config.toml
n_kv_head = 1
d_mlp = 512
vocab_size = 9894
norm = "layernorm"
rope_base = 10000.0
init = "normal"
init_std_down = 0.00378
warmup_steps = 200
schedule = "wsd"
steps = 6437
Each number is 500 + 25 x the weight over its row's rms, rounded and kept within 0 to 999. Layers, rows and columns count from 0. Numbers have three digits each. The size before them is the row's rms in percent of the matrix's.

# layer 2 MLP down, 128x512, rms 0.151, rows 0-127, columns 0-63
101:523516475500495477505500533497476417488498521501455506476515523479547506488492503529508518558542484491489517559470528507461470515510480486497477520493494493520506526493440517511523472499509548
090:514557552492504517471436477514513461551454539502486503527488530494464472539437493516532496490484485541508536510494501496486522507516522486493477466532469509519514496518499544496463501495495465
093:495567515546498492484494543494502474538462487494486483560496496496525465510515522494484501516537490517518530514464454493497516518495533509496514539500463474488525480517506507479520511503493528
092:451500542482484538519485485487459485484504529502548498460465490539493464478492532472500510520490537521507523549525522433507534480509464519496513503533493510471514501518521512478545492476478486
097:513504491493504535502455497458512533470515543481467512481449516514449434542472524525529512486508514511499495503474470507485525517480482509468506518515483531485551499517488495503520505474526502
106:513466476460500526527502488531535472518468490531500486491508512499513521471518484506451523450495519540495434509518506521494533470518512501503473485503521502502481494500517473478555530514497485
092:456522484532532478487512537518505511444468493489503479493479496519553534519521509494476488493537555510466529504537522494483509476535496471553486502508460499493482493535503510484538541516502517
091:462507524504459491537501513489507548474461529467548494522464470489521549461519471490488502515518543483515500499526511514461482471467542478519512469525486443478535500514479520506522498470507508
090:541477484523484450501508499507486473493526501524521530482470491484487486513518488504485483502507552494468523471504522528498554527509485457467483515544486496535491453496490466466508458520500556
098:515509468489501521482508504537486453520459471470538506475512497542523487505555521492535499520469449510508485491481470499509481506481505499471514496507537485520495504516504492503463524497543475
100:478477504474518488510510509534503535510532486482507552499496487488519530519504523500477433489510540482491521495470519495497510515474530504491501469474471453491502504518473509486499434486439506
099:489520501512505506472464470512501497502522541519493555483562462476506451479508517519486458508500500494488496484501487509486500476455487488480532524429525475530503495469472528502551503449497458
089:495459502533474483525535479416463519456517521491496553508500505488499475533512505507469502470465465503514502485486505506534479501489524471522497509487469494500495506520501519506528487463501527
111:489543500496465451466512478475484527505446518502494468455544489492498497544503477500508490530496492491480535503507483508520518475451526510465486476464496488475472509503439512530526491534521500
173:525544534491501504567518510469529490547537490517475529521481509503512527526480501517452489490471489516530522439543551477491526558537500513505511496488534510482526539494532492544534510523467510
091:503491496564508483550531503517542509481506509519524518492518494528496541494542520518520536494530492469525540524471502493485557487477495506470526505554513459478502533543500494502500462498476502
091:475510507487541493500556511485487529487485501459527495501513512511490487462515516509493479547497530480504511448529559520503498496503505539473507543481514481498522522524518500480502494514559523
102:477491506524500457486504511512523485525466502460537503496433469508506474482524504500470510530518533516518510475469503491536475481505481504498497517486508497498555534492489469522554507521470478
089:506559477495517491486552509526511508540493516494521502502484523522444499493466483485531508475504524504502468503443541516499543496493482524495442517486506491493491501488515487494517463502505521
106:476517513484493472509442490431505522485497541501510480479521485494490542474536475544496515547477499489476501521488537505474507496464542489498485508495464497547494494512546497465494542512489477
093:497526549491511541490496507500471475514466520488502517492496484492503469475499458470517485464524526496530506508525466503477490506471499485509525513518528473528520491567499545489587519507527486
102:503495523498426501518525487499469498484511483517516487483537507541464497455467473469515485531468477512492481451504471450521497490496474473496532489520513509503530515495493492474562536470521491
092:505489561514536507501493472533523484507545483518536509534528533507475471478517519498499508475493507531528503474547501509527521491561527476534491564463473514511507479534544478499519522500519491
098:499474465511524476518480485454472469540530537484539543482463523484521522509523466541495510487462462482490496488534540487510542516491513483502460470480504497500492511480473483500484512524466503
100:512548487510517528502516450519526550503509468481500443510419517488513502480555523500495501481512496506508515493476462501504472524519503501519540505540436477469481494525478531493500472474512513
099:477504513511492508524515527444507530511487509494506540508470512533481503487492483460446510519499520479490455458513533471497493523491536472496463509499539496453503487525534466467511550507532493
107:472505498486539459457485504507492492482501504505539503520501511506519494508456487500497508500489492479506498476502504514526529501499546507506510507538539475501474477505474468486522512490496531
099:534518499522492529539477488517509485499550520519506495523497524484477522520498548494439559493485484544544474495514537474489516479502467499486525536495508536507501470510517508518489492496494502
102:475493524513529518460483480498505506504523475457455517490463489546516493501547532492529530518510500514506556559495448504509519455467500499524486502492454479530483525477506541549528499476531509
098:483484504502455460504522529502501460502537490524471490476495517481494479488479482557538497492479547547486549479507466479518506495493498547522507517498521502495531477501546517469463520498521547
097:496506516475530487543516487496488485488488493548493509473513484465512482493488506503481499525535519481492489507506548516479534492522487490511514483548508527484499497522529449489522467513478503
105:487495500506512521513467492499466486492538506488487507490512509525469545482535496508533505513496542520484532500504533451487524504480505498514496514525501508500529506530514499519520501493485452
093:510522465494492462495523501497506530521507534520503542502506486526551527511503504486498485529521505478487506519516517505454480479489474498485493464472534517491476503467515483529482457503481464
097:534556505504501457527515544506508526526499497492489478518587516503524537508503518497552541475473502493509520513501530521508486511523512519489478531525484497462503456530512485559532497525499536
086:472512465491528517496502492500486492519516537448478491521480478501455520560500470477544548513496479511496482475476519484539488479495507493449495466483466478507456505524497523490492477475503500
105:483509499501522487480502480474515546483469534491450430497492487480502489501535543507504514486497502538466495485502497494519550463511475517508488495533482511519490475492487520509516461476529446
099:478529525538435496488499475483475502469516499491496489481444481516485462491449516488495500478493526496504535490484508497528504517516542516515478450506473517501547496548496479510553488494537485
095:483464487476533475487503509537459515526503553496551436503529509461454466553514489469431536484465554587521495502483472491500501500499514476480478494488502512474480495517500501498501487462497475
088:528518520492511490477481508466499485521472504500470451570511501515521455512520531500509521476504478517476549509496515503525493489506509527515514503509501525539497522514545469552481481484522522
081:476491527475510541487447524525504493512509520432522518501510562527476516502494477502490524542503510521512494483520533505551505516514513474499449472538506509529492493494513504492487481502531517
096:493511503480504503525536478536488504472524491514509478499484494484514533520536546505458551466490500516480533491520491493529498469534498471505490495508517475470508492505516480484519490504502541
091:509501525498466483487529476490480509528537481519449498548540489556475485488499498487538512487473441490525517519487504508523506511521497572466523525521486488474524494495535525494464485491520524
101:457496500481504505499452533548505519526479515490542478505517521513505524500486498516460509512576441483486450475488469472528500522495488527516471492478533529531499500512502435485492507482539492
089:504497508484500490501509486547474534521498514503579494479538509505477504529503514503450517514470444546477480463529477482460465495503480496494454513472494456497468536494492521484510486484525482
093:507503536524450479501515490504513510498506509527547552510544476490451484537518520478549467481518519510498518509498503459441499475494521497498492505490565482483562490520518502508540493451464494
092:528477543505494527510516477473506446507506485482536503520532515551509520471520531474556457515465521496491513539490524498480547477513536526496510519522484465500518535494520516496498446533488484
108:484504507473515501511506494487526510507521508496476522508495503517515505515507481516481505487528482506514504485531502514479541488511482473526457490472501492525511481482491512471527517511478513
097:484468557500514515501519514494482497448534526493437466469555487493503491494524483506515508521485531475487503498463510471479496487499527514470533460527450493491521486496512453512535499494476472
094:464480560481488543478510489484472541508508497505511516497488468474475519546470509483496512466478538519513477443496511449485482529507496509486450511510516472509496480507492453474496506461494500
103:482449522517475497516535514496507493536463469509526504474549513482540507513486530487524526511519532488469498490471557489458515501495521502529507490512471488494522508514531504509528524469482495
113:533472502496502468472490466446533499496468515463476481491494499475510507511518487506508482500492489491521487504485472520503487472465516486546501483514454495507456476478529535482479503472537459
099:497445478497538497483502472507507536454504469476472471499432508515470485524481464480515489509511521510481504502439527460473469488513528512521477472480472510515442526466492480508501513515497480
096:522490440482467519509515480476499527504566455495485522480554522503507518547492509534501509428509528524518509491497513450472479496515460489526497509506478511458533529470501462501508507496501526
099:503482526503530495503473496407522478455474526473498476489536495533530486498509518496508472500509494464489496484496453477508503486494490490499512485481519487511499496500481532519555462454505489
111:543482482520491481497456539546486481530477455510507460518475521535507545502498505483522537475503504533524482465519479508544516525528550488558490474447517518504488483526490479537518503474487505
100:463503522481462520517506469523465528520461528477496501515505500508470493463507481512522553523468518499486488520485489459457474505454467478484438510510502475500500505475493488522464459499497498
096:515535515496479470547518516511489514495517486551524512489509488501490565511487518519498485487497512511515505456501508506553519525484497468506512504476566521476531509508530509503552482498504523
093:471524500537492518494514481515505447519499465506535519499551532494508481512493524488477548496519517471500481526553482492509499504490509506531539519517485455460506522512524505526501517489515514
093:448541489484482495519483482468454512492485504480514478497536493506516486511509528548510496461478537505505508560447490486492509513505534534485540546509531493489502493504490508514484517507519491
103:450474530504516495492544464492521475501469495490488502498410500526524453495492488511526494440500486523467489489468482479505500518505478474496477496516488507520483466493466490519471527499531532
095:509499485510497488478509500564535506480476494539527477442498516455465515517480497489556475486506505503514534480511506502520492493480489506551501476512498506456481494499488482472489493473520471
101:484526514489519472511480471465533483467500466465480466510541486504519594526501505488499453508480540451478504508516539544501501498496530507542525508526507511493494490476518519522490553528519488
097:487477475524477484488479451530508544534494525489468468459533471526486496503468520524536485477478493503498447514541458490476484501489494481523533464473462518487491481514497520524499514494494493
105:480482526522525517477492480483552465543466496473446495515488507484493530510535488487481483532537485522494506520509521502473509503500538535559505486493443512495491484476522519508521547525539485
088:486504497516501478515475482498492532510496504488501523494457496540492524474533496482472498502480515512515450481521515484500506475493498487466488556520482532532518522476522478461497516506503500
096:502509504494458493479556517480496525533525499476449475477549503527520457513511499523511520518513499472518474528509487520490454496509513492496509505523545509482495520540477525513540482545526526
115:525456514528481509529462473555488480477517517522491507494509490487503581489488528515499482513494492533503499476500551438521551534490487484497525501552515519499479496485509480503491485511494481
099:486507488460525506537571514476532467480523497549490516510519484508485535546511499515495501514505503486495466487517527508521476493508478490487463489490487523483483503511502485502462480517496491
101:531493481522493523530436537512512490505522497516521546479451513519525557500487501486449513500457502506495471480491480519468507485497562462516519473497521504471470497472503480490562507541480450
088:507504507433514529502552527446544484505501464529468479500549517481510497455551485517535517507508473510471535512503546530536519483515508505490485499533497514499499466533520496486491467458521477
095:509469498525518529512523504494466526469466487481508531511490451530505498532569521491546509495497535491509497511546507513464527502504457482531489489529499497483503512536478549483553511484487489
100:473504531486460481489535506457489474503515497498482473482511521455473463510495522510492492482533538491489486474477531446482505532488481465462522501480486520493498501493458528504472491499491510
094:514522518481531498507473494451521520495465460487504478551477498545536478475547516508560558475472472523503492526510516506523507471483519479504480498470491507545507501503492552477513501474552526
095:509518471475545455518512546461464490498496470458480497505542536491508507508474496484508534485491482492502496477535538502441530480484507493490495431488514480519469477516458490484489482514512493
100:481510477524535498488554531532510487460482491507490512480511497539515493461451493494476522498509505511525484495467463485494515502468473488497526533501507472492519508447502498512457531512469493
142:484472482540510513460495485500507537476453541450520460480508469500457492506508504471525482505451528495468476500446465494494463470457506474517495516479501487517488474508493541478500495484478493
106:536531537513487504540473522520543485489515504473488544513475527487478491498499520520494513529455509479506505501515450506524526514535493529526523536472524483503495522498487499521564512559480503
103:515476517510499489472541508467475492519483504486445538463538491514490493465494494529538539521492511516485554519491444509497492488532505500430498523535512496485468498470479497499462498474500552
091:473497510538474498477512473532493504514504481452535452524500490552498442520489525487463518531514527540497492488468421509506479492531504475471507491503479551520498525534475441522493508465513540
093:480520492475480464509490468473472499528513523536468503481513500543522559476481470470503473520490495466493504491491498484487538496493556487507530487472555501487477511525535505458575485527538489
091:552549485543446514514495501429502478498491515480460503493521506527499534472484484495534526484495539498478499494496531494509494502483487508531487475523455517513522521509511494516488518537509505
091:492527503528499518500502522495509502531507492486493472518510503503507476525497512539506498510506485518474479460505477506497458507506550497473402524516517511489498537485504534496485504531473480
103:492512510469464480495491493572524509531541454472517497503529464512477497484510496515508472536516494497496531473480512479514489499472451511504472458505473481523501481482501520505522473511476457
094:497538515503479524499519491495544495496542505501510503513524512526487517509513533520542478505524470543510503476524525530492507473494492506544511528458532492502491546542520458530462528517495514
105:476510515479500516520503537517504591508491513461498489493536482540498491518489543558534518505469466508504497500537492511525476497528479534485508474506497509534454495475483457503491517516490485
104:501488572472490514493502518560484494525517542486554513523535479466519540479492495488505476483494444496505477488526516520443499529500477489533473478504513503474505513476491546504529494491477503
095:544502490531507528436555496506511507520487525524503504499529506506478452489485538561498486498473505479491459524499468515458522466492517489491437521490494496500534482465500463479475473495527564
115:507490486478495475544469492496495532513514461443530519498504523473514531442513505521441484499491461494502446458511568497490471509525498502502498515452520529508467489473509513530467487492477471
092:519482535517516503484496530561489495506514485503558493530521512502489493485511507476519483476479490525521507519516509500498503499499513490459473465507503461479441502481547494494523532465441500
116:473512525493512479530484503484525490478532483491462510477530499476473527495502484529543450490530480489501520480507512445516524518507505456470515498504472473511487507516518493492541513497530503
094:479566512508521488499531521553518519541542490452525489523443516471525491437520539506492479501529470496530523560525504538534464514495499457490468506520493527479504492512480512554509491478499488
093:465570498535538519498536488518523525498460514517478499508451509519530473537482496510508486504471472507485530487475547474500517511519547521501436497536515499548516539520477545506474503548502488
098:467537471451489469509483473524505492538518533448482491507518506545456483539471528480476520500467510494518570467503485475514490501487480522483517505524475513455482512497510485507558489477477488
101:532492483520491503534500513454494481489491513485505498491450506467457563514534532509468486514522491503484506448536555525516497515498501488476519485526475532481502541503493479541555487506473517
104:491487513521512552502520494536511507538506519524561421500508517506473490465521535524521487528499498500510478477533496467533460477505519534549497529516500497539498499482529552522485499486491516
102:516476525552473511515492504606489476519511533483572518461507507464525490501518520518481511531500523506525487478514512494529502475480524481537486509471448502521490508528482482493467511515492482
104:506515474484488509537489520549496512484514524513471477489495489505514579485523481502493489492522519519516528477499564508525552526455486522458534507548467497472497505478479518478515436479509498
096:524530522479478497512490519429497505502486529445519519498484492490477512489465481540451454518492497451484516498512502472513464520492495469476472465489492466479503507468545510516477486511460480
092:486480481502485502518452496531482478483487470450484506492523517530491467527496529507483479477528481524510471505486443473515491506503517497479515508488495496499508503507487551525528524519532469
103:513498469503478488498484452442477516497494491469449508481559466469522487470509490519520510435514462492511479518519510493492492514492517516499470478470498485463525498491512498500503494516491442
103:471533513518489480477462517525469495495464472502483498486454482509552483583539512499498494530532509508490522516505492516466497493480459508505526484534474509518523460538482483490489506537524530
111:493526508483522510533533539557497509532527522540541516512518548494506511547491421502509520513523515512493471504521477512499495506444497526537515423492496394513543477542519478516480490470514523
103:499521514534498527510488505509495509489502481523562551528508537478495445453464469515522529498496494496506531478514497553562506522520518481547500480503516513493493506533504551508494530514527559
098:427477484474509477521473486495454450470504520460499575483501513507510483491478545509543527472540462547467516464497487480510508474506471490524503531496559495491486509483548470484481526469537507
116:463507507499503498449470488464517543482475545473471536515531497528490486515489496514505519523542520492500518530479484479419500517492501491520502531509528515470493485499498477465475489502519508
094:505503504485470521482467519502529503463500515457502496511513476466542480541495503514460502492489506534509483461511509506502510509492542495523504491499479503481530489525534487504514519506547528
114:468487511499497510472497490505495491441485524504491452479552472458490471487506559507560478486497516535470501540504494516519471462528497477558491468517439573543491486496507512494519545513482497
099:541492483502513508482518511480537511461499481484544512445539481525522493482511515492508515510515525555482533507482468530494513478553531499476479488549515536509464487488490445541497453505511521
098:469525501492469463473518477549451523485468510505502481480467498507497512511503491483528519494487529521495517503453466485540483503523474510512524521492533492491464475518524505485492493500503483
108:500534559504505497496458543425527473515475471444457539472476509520501485539527498478496539528472492472508499519488479528462512498506526484505547510543466478498508527514474490472495525461550491
089:490529487452491487479529486532463535487496513504496491481540469516498516502505488477512505454450520519510549486497436507447501441492502499496530528529454490494537465532499495470550519511543499
094:527528499485497514510505531491530490532486517514518537529515476495509540509509528440526493504500463522482519511550503530530483541525494467485514517489560546568550517511520552523473471497515528
097:527481486525484525519449458537497552522463507528457487485511492519503512506541455499490547515491487507513483487525475505528458462508480482495495466501555507532525479506507525493542516510532481
099:487482497497547488496534506470499494446523515503478452519505487507520510547513511499494523468574503522511470493536525488567505503509519513490507538513498484511526486526496467529456486522531491
100:500475471483479523542466525502493500485553554495572564549522524522491508522509468489440506521500477481531484498521485524540528489477530508479498531488493502482565522469487523494507486531458492
109:459480508523495544480479487524499464448468509500511448490480502525474528569468514533506476507533522467492482452483528496527542509478513484468564510486470516517494485519497457532498495519492475
089:497509522474505489516520523469496512510473499531481481480544476523523502472491506504488548522478508471509498489483473533469504551518495463537477483494512523507539485544483463508515492518538509
100:514496480522491507510500517431490460479525545514465512473422483489482499540467493542487490505462418485477475504497514520514509452532476499493497440515521531494462469496492491497466502516487494
100:529514486481501481534494505488504516473496533517458461519502472498496570509529517510506522526518530475526533484514501528465479482470467495526481511500496468475499516521507500503484539483486530
098:477489475478507490512553533527490471506469525562513496499419542489452507491498515528497478501489500505499494499486513460516483430472522481517499522446454512534505508490483492510499500522452496
099:472470493497482484507512501518441521519560533538528518471503492532512537487464455521459487507509492465522520491490522452442501513493474469544529540497525461509511525509475485502526509517462504
101:479452512458471529505491489531474496514473496543532575518488490469450493488529498497507500478540509500522519512476478482478521464507476536487454502472475518500487493517514512502464492500508526
098:475522505485500484505547517488483459521520502516507520519458489482536453476469568501520477483513513489524479471547552479486532518524500485490489527450486501474538524498463502521493493460503494
106:494496498504501462512486498410517475512506490502479507498440518527491555508461494502480508461500520512489489511504513501531540503501522522518515513510560500509512458504511454538535511489515501
105:513478488509508474482514500495520426494481466441476535492467467476498513486482491502506502528507473521506538475503538501457479463520518486528472457498512536526504515529495559494494486462516524
105:474508492464490509468514482529499541520477466489529497509522503524504504522499524514492527460497539520469518508489533468453530460492469504526480499512519492426479486468535496468505472443514529
106:465487464490526508533467477520500467491531508521474447471478521509501551510460496490511494470508512496522551500499500514471552497493519485501506489518520507493514484488495496503540456461514484
098:507497525504492513516494505512539518484523473478523512503512471507461528561492517497508507521495482498514480496501526476505529545486539479510499476526536500561513524485485451452495493498493452